Part of a small language model's weights.
Architecture: LayerNorm before each block, tied embeddings.
Training: a variant of SOAP for these matrices, 120M tokens, 3653 steps.
Each number is 128 + 32 x the weight over its row's rms, rounded and kept within 0 to 255. Layers, rows and columns count from 0. Numbers have three digits each. The size before them is the row's rms in percent of the matrix's.

# layer 16 MLP down (transposed), 256x64, rms 0.247, rows 224-255, columns 0-63
085:106097096111119118055117149054133130087146138166180132168115120108131092100130179115113094102075063135081164146140187151141099097093140139155161157209101081106147086102123113122096119136118121
108:125098147104100110093134140037170092097182109114110112112106143123167156140110172086112114149140166057180162069070118122145201141111141170141185168121109141105113084113115124103110141147158123
084:106119097094176086152096119095110111134155079158192180103118152108145152160109143111147092091143151098122136099150108165086162092138162175129085092119101128072174085143108161198160093096069131
105:088159169117108120164106169140143130106103149063113135097147107089117134124093145164198109175142127140106111153158130150138168159110150081088117066115183139208061101136101154144082119130190119
094:098072144127165107145150174227168121126096133122213163177087153108130140123165113129082194133189132142126146130149158162101144158127120121152087121125087113124147116115156106148182127072148153
092:090130121116124098136169116145104153134169125078148143198123112148069142122154137177089107038195142154178118131102125152113094109061142122097121111128145104145089123064079176173098147111141123
119:131111142106091120110124099109091169097087093116124159104067115177128179069146122167134162114088166184111083147095137149100106086177171079135143202118083142080130130128119155099149140110063124
076:149139077130084172117184122148148156117177122068148133142163128112088120150130149113124131116123158159220167162085181111102118080107172114155151106123141115155155078179174195124088156103122111
085:121045106144104143171137111190147095114112086163162117105120140078151178121132126132086127129133160104098187139152125094096098096135073192097167104083105120178094144147171108114133117141144054
078:120118088160183091212159108152171168104114100135180168192109142128091148117151154122110146063183181146157101138089079133115162108177135139154117117126105111091126114089117187108141088118111138
097:135090111103125144116135092069162144165083091168127127114086164151172069136137122192077128118116153127187072139146172092088138146043109123146114114181139146114146152112148146130162152143057135
085:163175100122099109111110136156167103144105124117185164130159129116173147079151173182104109120119154053098108121094146087098107108190159138162138137084151108164141190171095134115126065150122065
091:074175171133074149132054122166123159102163123103158130139092130136144172182128159135154152107101170125104128182100121083092146164136163083163108092112108175137093131125168105118089062130147067
090:067208086094156113114161102091111173162162148155105130098149113138134146132161100057124135151135109145107104185193099194170144145112165128133076058107143120148132127172146143101096152117137133
109:110128170145124123207137109132143066116122135113138142109095175074127079084138145081136065131130078173066095120127104143098136138134146155182138152153113072111086162136203107107137099148078109
118:126128133089108117102109143127107103155071085153095090117140124124197097175146117120190120112115144063133125070142089134159149154114094164155098111115041126138144139120062095099123153112044109
098:104180112150130184148130122197163125132129125070100127123169098092199138134175138101054146125139080128090149174044086139147147146129148130158127142094166120169137097154153143154097131176138098
115:125118163163174154136101126063067090150115095125160128131135096137114104108078107083138157156154109131197141157198160148090075164163124165103128166128127181132149194100154102160167143144155162
114:102150084117182134171129124073110132136117175177176162071109070103132124179179153161112120121146109177075126104187085108140109098083174120085104139136106159096099079126119139146114171149086141
109:119153131129096184199162091099115125071178162158100126116130083084154107116172160191111116088146062151064178136123110116102189127128123127124126107171128118112106119112149124187068115129103146
097:061074111176101159189134175141121125095101157141112153123071158116157151138101109183118098120143161192129141104076120131085160136138124089090166123111185109161081162106143128065154157106149094
091:118084099133195147121131133125147127179110089141084165112154108140172094114128126153164172150176177063100128176134086114103147175126118136129128118146070077124138083112048104154194126107168137
076:131117108138110177085187099114175143115170173117110113154166114129159106099144160128136087108140119130117091160075120131073141089139205065098145095078159094134089110069104148137123113149208138
097:159080126165117127111155144116111125121152119185131133113110161138105090088199125154158088167157158126146132126148062103140083171131112164091105215156162184107098112157049121149134117178120156
086:161111108137163084169127109121131155114097127147088156063163099175144149126135176137140154155148145145100090139105101116137116063192133073125178130148123128166057097090101052143119164158158079
091:115147102148101122216139108142124137143136095153066154136099133050153052154131129138151141089174137180085093175063163136105120163150148122141147086117116155154139155148113153080145125161121071
112:126148112163138098124128105123110100149132103103097173176158101142088083063135165137087103098105113151124168131152159132162101134155038134063097118119155100091112148118179091063175077161139163
091:148122161198132073190089154127168161102107132140158097111143148136097142090132137073131152095084150171062102100103152085137124137079170075062122145106151155159151148130119156097117126141069085
124:157124108109059146107152094128114142155151130137151122158131132135166090130121127191144077187144112125182169141154053128118113041105146145113146121124122113164140149076151149057167139099064165
090:111084121092119134158131115129131085156153114136096123114080147166125101195182156118087105141174151128114162140118101127078137116050063133104130077107211150146156088091119143176127095135069110
101:130143137140146077217104130141152153112142126169124111185130154166110125107101123127184124067162108106170147132109098078083106138096126096148109120229119125158151118065135106150108135091098182
122:162133190121156156130145150130118113156170133120177136135101175146116152100118152168149119136165073078110107175134088214065073073153104087136149097160158088173125105088132182123122111111132112
# layer 16 MLP up, 256x64, rms 0.256, rows 225-255, columns 0-63
108:114129143164084110121113101174089113159136116137180154069120129126122093133164029146150185101177140130094102205148123154138098122104098106074119102167117121134155175081133130109132122078105073
073:178152132148066156151165124123174184059137170070087111145136106165121153142143094077079125156082095172080167144087135111156118144105147088136125120123160118088106159193110105150111173138153145
102:072124171103132133136174117136118179152150119164167121151102130127165111155098102118119115090085122138188181152153182129158085159155174103130114146113103069127137168224134098116140145198089110
097:156145169136111182149039156092114152132144153149047106164131133122166128114122078103126118135110205108157150180097131162125179110125107104121132149138163101141100083079132153136137059177109113
087:112153149156183147128129103097092187078107084061191157061075097129100105171135133124107153178103116122142138142149132103074165131113109170115084133087119116151177124111124058132169118139095110
096:089156136099124124124110107120155089125111217135161143135092120132120165142057140171109120138107181159096161093170132127151111100137167115132112187089117224142144086113063135085171114108134104
104:117118140079124067103028126130090133118083126109120137126161158164161165115096087144129163133080132125087116125174097128182116135160143157094129189146131139101104206145097106156114094103126195
086:109143112140161110088144151176097193122090136093155103147137128149120082130117085067131099118127132073138068100099177199146150139136138124128083135166140200140119189135092156116103174159131189
089:106066161167131129098107220082110106169131084157154142103107111151107115096123139088124188152136165104126081154195124099071130135137100107149115157155159197147128163093119133098135161071113129
114:138186123116089150106158125106085198126151107160176157155057160153100155128086157148144120080133127190150105094177141135196114089118111112096060106131156094094103145180117086113145141104133131
095:156128121131101166155122124153101174125163183151142132126096167096168075087141064142165173126185159092096179119090118069154113107092124088112117075182133145155108105116102160097119149161151193
096:229153143181132109177099109098068133145139117089081159129127140176103082122130099114096142105144115100170095122136139155132108108117113093067117122111103061113144202106145181160134157124106160
102:120086147175151097130128168176125096098125121121195228141138142096074108122114144159172084143141137109156149104101172100119161128117152123069151166160135150079098156090134078127124112067159157
098:153083163114096097091160121046104104128153139131076124127117112120134118150102108149130168126224122117143117087137113190106124107120174106156070154131133185131062128050153135094155153136107125
112:107142138161138136153089167154062056145178171054150108088163118132137156146141122147090116156092131132145104164140087113125097139221166098210135138132145161137144124108152170136130117145111084
091:134145094149108153166118121078113064181138103179136112124132134119113084157157117145086159131173098121142095161175169149149104103097103123159135205142112106091172137083088126162078177053146158
101:163120157126132082076082119116098117172132181118084126173076124073131075141110122092160059153150118129143139096171123203146138094110172172144127153153098153088130188122139156128170167142096111
106:114112076132119156151143116195115124110106137119116153148105126149075091198123042145056173096074134097147169149158114159175093103137159124128152086115126149126125120144117053118083173148139145
113:098110123185147139100209107174128121170086129156128138153164157137128129113120088076156096114119176081150119123111134194134161100132167079110162080156117120101146141127096114140171222079150128
098:137159159081190065116153108169058156120121119168102138158122085136118080129120138151190086166101120100133124129187125151164132093122112136136070103153088078130152096187099143092101177091128146
101:148120108149146096158111098089086191136197160071120165091146131123132105131108113168061032108082171163112157136129109147150166112154100147111116199141120151134117176080144108148118127150109148
097:143156134074083118111055161175120153136094070097122147136108090153102147127176122152108104152112102122115149121180132119167074182121100160159179159137107181182143144183153110115175150066145141
096:099173167080091114188113132124209106120146104145129132111058115164125193115106119113086150127107145130106112194165113142081116108116119108166135156074172113080150144152196092168129155143149135
093:123120171121088099120112148181124117119142162107160116158146134110166125191156121162075055151124094093146126130125141148145116189105167109124047124144144146091139171182195138198119123099083106
085:109123143113151085083099112144146092158149159123109112079164131178134140098113121138093107099078170134178096203104110160053106134125130122193128104126116127144074147157149117197073147077139084
104:136115146120124197085068119125103137095123194116099072117127144060146111156080090118139139121127143097145163145132167127132130157160160170114087099156188127118134218111082102153141122180172102
100:124178136115142106185154133062142162086119184156149144148148175136132078183157054196148145121113130088136169157168143141059137092127118144097102155132116165161119117080121145163083111122125091
101:141156173177138134107156135130184133134145166143140084122147104109144109108042106084133089118137167076184100115111134086147161142106166182228128132109143094107128100097086114081149124148112089
093:156134134193104152136148140157158119095100211113170099171156200068143097157083123123160136095138150135162194124129148117146070157160164179140193144109136133159163132112132147101084115124149136
089:133165113125139153107082091100082114172074111117104134141075126133156132162067122155127141143100130139124156126168154135152130125165121163105111191024154133094146138094086145117135118168109029
108:133090134079144149131113047124039131114121099146137140134150154103149112159139146141156075131127163118173117113200130115107162156140090096202140137123107154115077050082100091141141146116174138